From a checkpoint of a small transformer trained on Wikipedia.
Size: 8 layers, width 128, 4 heads of 32, MLP 512 squared ReLU, vocabulary 8192, 3.72M parameters.
Each number is 500 + 25 x the weight over the matrix's rms, rounded and kept within 0 to 999. Layers, rows and columns count from 0. Numbers have three digits each.

# k: layer 2 attention key, 128x128, rms 0.251, rows 24-31, columns 0-127
# q: layer 2 attention query, 128x128, rms 0.261, rows 25-31, columns 0-127
# v: layer 2 attention value, 128x128, rms 0.293, rows 0-16, columns 0-127
# o: layer 2 attention output (transposed), 128x128, rms 0.259, rows 0-16, columns 0-127
k24:469474499492529465486498510475475504513503496504437473542514505500485494525477520489476504512514534497522432503539468545468483497459507486494519485496504523541526507469515499493487478459484507489501475519505485514500492537498486468546515490484494560515491516479481504486506502477532508514528484505481528491509462469512472509577502553531502500530498477507445480523500527475458462531481
q25:528502496490484486534450455508473510471501481488493513482495483457499539472476522507489528502516533536509467486514521460490497496460543490478507518524517452474503528527510450538512502488486496507463496523532507517496478443461490536449520499487509495471523483496491511471535464507478488515482480452492522512478493510498483462537516496508510487491518513527498478450494508495534551435537
k25:464550476497504501514516494494572539522531497549484509457487516535491505450470485499524525516493478515516507487501476488525505473514490522531530510490495520537481504457473544471516540497493572491509502518475519515500531522450541510515502500443524503518459507500519499512472488528547486514507522507497466493486518457481485505561481516513468492497506478464501499515501510483500515528547
q26:480509510551488535552494478504468525529492462500500473545505538495522540499506530514508516512522497499545504517492493564478544509502533501537487507495441472500491482503487507490531522524527497525461525510491493521536492499497510506536492510507510467487512512500495537505516470505481512534521513497542520463515486469527488518526474486469504483507471530470444466484481519510467496498463
k26:513514477470507481455493460503499487500522469490496501488534475480504482514498517492525523480500531498487495535484512488477504516493508496475565489487525524488519482516537487523535490445494510497476489515437539524507500488510486483505506487491517539513506464503500457487557527456502508507475514442527512522548492503481514479531516445553527499504498508521447506458501486459509528524498
q27:495492498554513490506518535505539481516515536461467536498469511514515460543511500455500500474498478468506499509525510511538519489501469507529503556508470492508494483490519489495474507477521509524499540519522507500515532484495477493527498507451545499521486524479482494496515506534511496540485538540497478463534484484506505540495515476544514534529518532511475490481494501536507509489505
k27:492478484506488552532477514463459497491493518529516525504520507501526523466505514475478495488501499509507525503500450545480541506478491492500484474490522526530486510501499519483478507524542513498450500473488513478493510527504518548513467492449534483444523490522505492497506546532486502480494506507486507540493557481508486497509519484517540481497491500535511477547529501518489486527489
q28:489479427515496536530486507498524485495536512533498484531503478512457503479567517491464521500501524497504513514496479531448513516464539492469485487457497473512420511522450440483508521535521497534529474486508530490505525491464453478469519486461488504506489550523524459534475552510488518503492465507491528537477483494464511498465528521519528480488519523515519508501511543516479520498521
k28:526485517487516499504525518531506475508504503482541490514461465445513510493502443465505491505491536535458494465514517475461505505562477547537507489527500451495546553483512520509502498487451490491494516489509503499441511503515503500495536451455468472531505505525487505489506500500457493506474499486495436488529508509484555516505493501493534467492479515544490450509515470448473506521514
q29:503495498461467537528493506500523494533483531500516501520502486475495504530516513462512553456488451502517446516475506524535519470520509497507509549538482485496527490525508468510519546463493503459479524536485469511483516525493529502484480506548522497505505499522494525481458499493476546530534487482498527521539482522518509520510479495485484505483480527479523483488492537465470485515501
k29:496501465484485530439514450516505491496456483497565512552443535432500524549519529470447522519504473501487518510459524494464462515490499478554457471480445491531542504503492529467509531505449542513471478514489529476479542470467462499486504459534531448524455536458440470458517477502517502535504536517479509525506466472519492519506527496513536479475541523508496488542529501491470518505482
q30:444453484490508490534498521499499497511533490478490483526489513452503517474476528485528507508513480522497501552535472444472479478502474519482563457512506526511485528499485499509538504465483466469509512511490518486515532516512499502534528500535488456509483499523534475501480485520533500498492545459543509518497466441485493505449512481546483503509517495530463530495510468514498508519464
k30:495463517520515548539487447507501483511498483511562498522495488536514529501497448499485500471494542507501461473514505514498512471511510488497522482510511492495515485476492484504496497488485527511547500484498481503485484513535478482495525523518524538538482476505512511503535453490523461484516532505512486529503501492507525471539528481549532543506535526537490463501509534544450512521481
q31:482467482517538467493521538474510445502457555477533455427494516494511501543493494493491498506472493508536505522479498456561508497484487498489487518494520509514521471474501491519538498542454536530503466514515562517555539462527515524501508492499538432530497475499554506496497502484502551449499492508521501514500551485525476517453502551525510503451465457446502460520493501526498502487516
k31:505450481490476529514521475522479470500500486535455444521526528510510482472480487516505485472485515461515506476530527526523451534520512487550523492529418513471524509486506511526478537495555484490475483462475506482470486556538490531515524479496490499498513477563500509487491490534491522518502522536516495489500475463469513465481546465542477508482487532511455521545499481485494544469493
v0:534470458504482509510478522477490518525497485427529469534497505500492475501506501503480494478528524457504464528478490490540495497491512492520492509544502541514501518523537488524496465502493516481540532496504508521517480526550499487543536530500494491505475487512529526521473502483494529472504501494506538475539515512511499461460501484457533503471481524492520504488523533491522509473491
o0:510456483449487479516511465486494450524501457510506534459482522520504498472477494492545488482485574469488514471490499459510500478531504504480489523510514519483514528516520487486427559492514529527498516494504515527551506492554453463450503526494534490513485470548519542508531501499499504511550448491485546494498505488486497530493530527439520516538472439506489492518527490517504521491516
v1:466490499500497475505459498512555543543483504469559511530540482528552492515526535497508493457451504512492482481512457480515490502477545472524481533467528553535507463445514516515478437519515478502496500529531483525494500485461492491507519542493538454488511499487467518512471512503503522503470487527490486489539469504502494486522563487507457513517519488470542476496502471490540506520502
o1:506480526503497515499518460535543525492511519559466497472469455542536527501461491513471530551484526519491505466489507510532500483494499492516501526507517463542496519506525493473463527521456506489475505491457452519498486511475537562496485442479494492457477485473494505525476438544479559538461525497518496499466509528505510492531480484511509491481524533512536475485542519503504466460500
v2:464490482530494482495525500457459510466518472513497539508445506489526485544497481507446513500501440496520513514569479507505485504506520501511500522539476502527503491451496500477507499492513517494505499494543518509520483486521457490498449489503523454533481496506517492488475477524501496522506481540510514492500485482533535519470509488507515531490497510546503530497519529492493547484517
o2:500525487516538499433504522516483560524516498485510501490478478538490466509508546512556558545503505513491483497486545478465477488507543498483488520516524522502502534523499567467513558495501480551506494509526495460474495522481510538540489555503445505520542522485512558498516507496478534493498497505492477504496448514522527469475492495469552508572468537457447512554490481489466521490492
v3:492523482522513523516467499503450516473477492453510490492517493506541502518492493466540528489504565522506530510513499458487515505527530486523523530464501468498503478461465515474495514468462460450507522506458490498546498501487515491504460519538467520501542510521475474493520458464503507489480503493510517495479502475533514524559545481483497547504462438500526506492551487468481507538503
o3:526534495524529474494481504526482522490509544482477499525462509508493555505477499493493520494510515511524507526505512466500477517515499525532523502526559510491505517496514535483518525513494479507515490541535496534511498489499536543526521526484450497507498512466479496564511516500530519546463506464492542513535495543462499497567514515471553498494527504502510491473507507491514508493498
v4:488500526489490510483487500523486525495518512495473436539466513536541527502482523483480518481513473522523511492504470485498530498509538483510509505517524505478502487509488523489485481517528480528540496528451473489495521503516517479510488506524512508509491445497471478479505478491520454509486508490450477481500499507482486532457474508492487524474486499509509528501465452512508500528479
o4:497530491449499485548472527474508490467523529504498528496506476516520476508485502551505460492467520452459534474488489495522457463502454497477473468506514512503447470463518483495506535499500551489488516447551512529505488501488485483480517507472505490517495509491485465497495501527496549514493483481526531507511508438485543528517507491532532474505541523540526536469541451528476564503514
v5:515517513540497477467543479513513510511472471547480528553520486519509452491538496510520455511508494504536548483502479513506485478535501502513506471545446490460541490479496449477482517504512489517508522479486482544459508560492521499566468498510511507518478503540487511531478528507490535462515503495472570497523508482516483475515484493517531513455460489490512517504505499530500476512506
o5:469514499512539514499459503519530465510503497490533498530493475481511483522481505460523485476474490521484523482471450501507510505528518508497500525472545504495501445509479491544477558508527555496530494473507526512501472485496484504452495486473529491464544502507479466504467484510547482522520520496540465530529534442508500516456523508494504494533488485513505506565479453472517484530511
v6:494488508449510489503523510507494565475450494511500547592565499478480481510503494491488509514445457503473493484487527450515470502471482503510516484527473481532515509506475468504501500471566469484578517521514558530536532535436484441510535519499514552511494543523479487492468524513439504477507490475500523527498472528486517522513498515501516509495474535535512496465519533471454496507500
o6:509455513505514519470493527501457459508497499522566451485508512509483489543511491505505503496529477443532509501481505451486504491484551563478503515523490514505471495504465518558516522569519496497478504475498514495517499498518500541498504475470486509451497495510552553468536443496487524504508568483498449502477496512494561492448535524503491489466500475498460529524488493535465497495500
v7:475509509489497504520514445465517467513512494496528539468523486529459520476463471539507534493485521491502509473499499484476452489483540478486514531530484519481478517554539501536497530476501477520539443467482519490510494483524513536505472477513542508508478551469513510504522487512491531530510534455506534474524458510508437484507491500516480510500473494462434504483472501518491506479512
o7:522496480501493538517510494498462537490482486465499496495564514506498460496535509472476523472468469518558490530469457532493534552498561500485512478489522481466495515487540511475482506450536500473490507486477504513469476541495500451460508496485510512515501476480503521497468478515508515478537495489515501558520506474528457504523506515500516485503479502505516511497504517522456484477479
v8:531515505474435506544493540517513446492551514534494529500497515509511523495454579514493490534531500516459505464513487506460548519452505496500446449470482496418463514512491508537527536487516489457478512528446459520481483530536523474523519509469519560504542484466505518517500507500468506531539499511534468499484552510482557500494483492500509462463494528484479507486545563502545501533478
o8:487502469463492481486503484458539506506525480484507487529496518535494498454493515518545481518475483481508464576536549538545524523505519492467516511465476472527484510500494523527530502513468498504453476452467503469545510450496455517553499549506486481512496508520547496474521501523572442493515548481508490534485488535450444533539479457494501512475509507534496500498561522475513451485496
v9:521517491478522535523527515499545459451501474554490532450505490476474508505505584516472555492436486482473549525492462508519553529485496494475482520557452489495503517467479533487493529488497518496531476478495446487483490470535502491538478456504512507437466494492538541505492514516493504529510506529482500551539530479475493498533537521492511461484531522498475499537491518515476468465493
o9:509496479472555504492470512489527480551465455499508501483498520477515480448476498545495527513460504491455512525457516523531496499536520516499493535481484501495502520464496518518520558482515500527481511491473526490520477433510505558462486550519469513558548531512527533496496506536468515516534501472506496506524517534478480459499534503512476501520480458492483451512518514495515492507513
v10:494531499482533521476457454513488496498530486524491483486469486457495508477486510516517474502535490477471501484531470481494443512493451491466491498524498514486486498486524497510530534505509543523509520509502521462505511511534513532480449517510514521508494500485494483493501554522516511439523485512456526471466504532491452506489498492471496522487544510442495483491459534507534484501494
o10:503523538504494518516475482459503482493488491468480429514510474474477486451511557453498461510483484442476462515477480482499498526476501497520461417471467511504498479436523525518515491455525444495511547529472543557531530498478480487467545503475544426494513534514504510532465492489482512475473493492480496523504522467527455511531494478505511518496477539534516513498481472477501508486473
v11:501479496472507506489510523500429471528486488538496520449498500497505505461488520493490546489505477444507502494516515490473518492507508477500495531533503505516513497483488532505492479490500539484522518498497546493541528526529580525480503507469486498510512488479510508509490507462495513513487489479523505485544529491497474510510498462496496484515493513512491515492480492518488490486514
o11:498516519470488450511471457505457493540514510553546475479515522498480496493553527498526483524485518513495501508468527525474487563513507493495484501521474512489471457470478523550483504488501489530496483488522480481492508507513521475558493479536524464528483508499493445509524503519491504509477529483508496505472536492518484519519542496513536483505489472524512513494501478546492494500487
v12:507506505491493530546499507519476520481502463502516533488488479496481478516467544505457530516509470475512516508472478518464510527517462475492526517489504495488515515495487526463503468494513492481506512528500496484505497519490518485541480517466487437516538493462518477516511493529530483528510534496506536488516528471508512475532527489430486505511525497517517495534522508527414487523460
o12:557490513411452497500502473534458465463514503468538475508513482540499522484507502523486478519503486518518515484469524486462513487479499458508465503507493472453465488518538525509567478541508485528500514507481521514468499469522467487476527517487505431492499503525487469488509517536486527493466473477555486523477507498512496499513514504484530440462533499490478470499428490471529482537462
v13:520536521508489491473501483514494518490514520550532482474508523490522496561477510545520523481493460486503479448548531557474519518510469527526514530494520494521555461515544513493524509489507488537470535496453470519473514539536518482538543459512453529509499499483461521471498518509480519510457459545485464569518493492534529497489516504482513522501471536467542500462515500544503551495481
o13:566526492542480464471507465507461487567512492474516500484485526513498542448510518453482540488467530495483489541529483507487493477531497550524481497508502505523490474500496503534548522537497488489494514470472492537537511496478466451487496448475493523518528507478503550493531484463514467518491508547492477485538537509516514497473476494494507524459505496467532507493528486528523502530513
v14:499494537516495511489506506496480503491482504511527492487498476519531476464511474487538530498499495475540515497485549492547485508524497462538503507523504487484492470449454496521460485491553519412524519525532514532514459548476530475490509518480529503528505492478472537453490507515459523519506458467460490458477519497498477543516489498553511489479503521504542540493442500502494517532520
o14:532499497527570543488499497494494513544493506506509495479502501545483512514532458533494451475508456502553454515461488479555508529547513540497535509490505540443489461529512527506483510493490507464497540483526487503481496510511478527537539497462470513503496513476502487487482504479485520531524521493458505467547510499499507489534530509511488496543466502526487481516468511541515506489457
v15:502504505469536484537478508457451503521490486493509454501514526534518523499489497516521465516507481477474499474485477523492469535518500505537529507515541508442502517516521494446486508477463457520515533476478467509497511538530491529507513518438549528481485551501553457479501463472521493465544485491501484500493467492516436499512483461495511495473493482523438488505538556491503488512517
o15:501497495474451508507534493477510506520453505486548478472508516541487480513527489478508485497539496473536484469514522422474543526486430469447511479523498480462504517514502450512515478485514489445543497462518495526506501492455520528512466475518493532526511527526465507540493453456491486484494533454473507541478522512514442492527524467519478478414474530505535498474478506493496450489532
v16:520472500491523504495519504508507512496547508530486466496503500484488548525490520469531488522518496508471501513512524485525529516456524502480534491475504513510516523545493453497525491507519482507516509539498476456495520507495517473534505505488488525484498462512485493528512537487508477497504509513498503508547496497489508521502499497460467515523540506511486498497475551494513472530526
o16:470504507483468472529463510482500499540499531492537518474542508485496464515526529499496498498469506491528468511533489533493524559494530514496452522546476526510464480511510530526469533493555518491519531504473491534493509501476472510504500488498468506506488491504533472508520540472479528499503495534491475496472506484468528515504510477516509557507481508501533520546497528528490529486488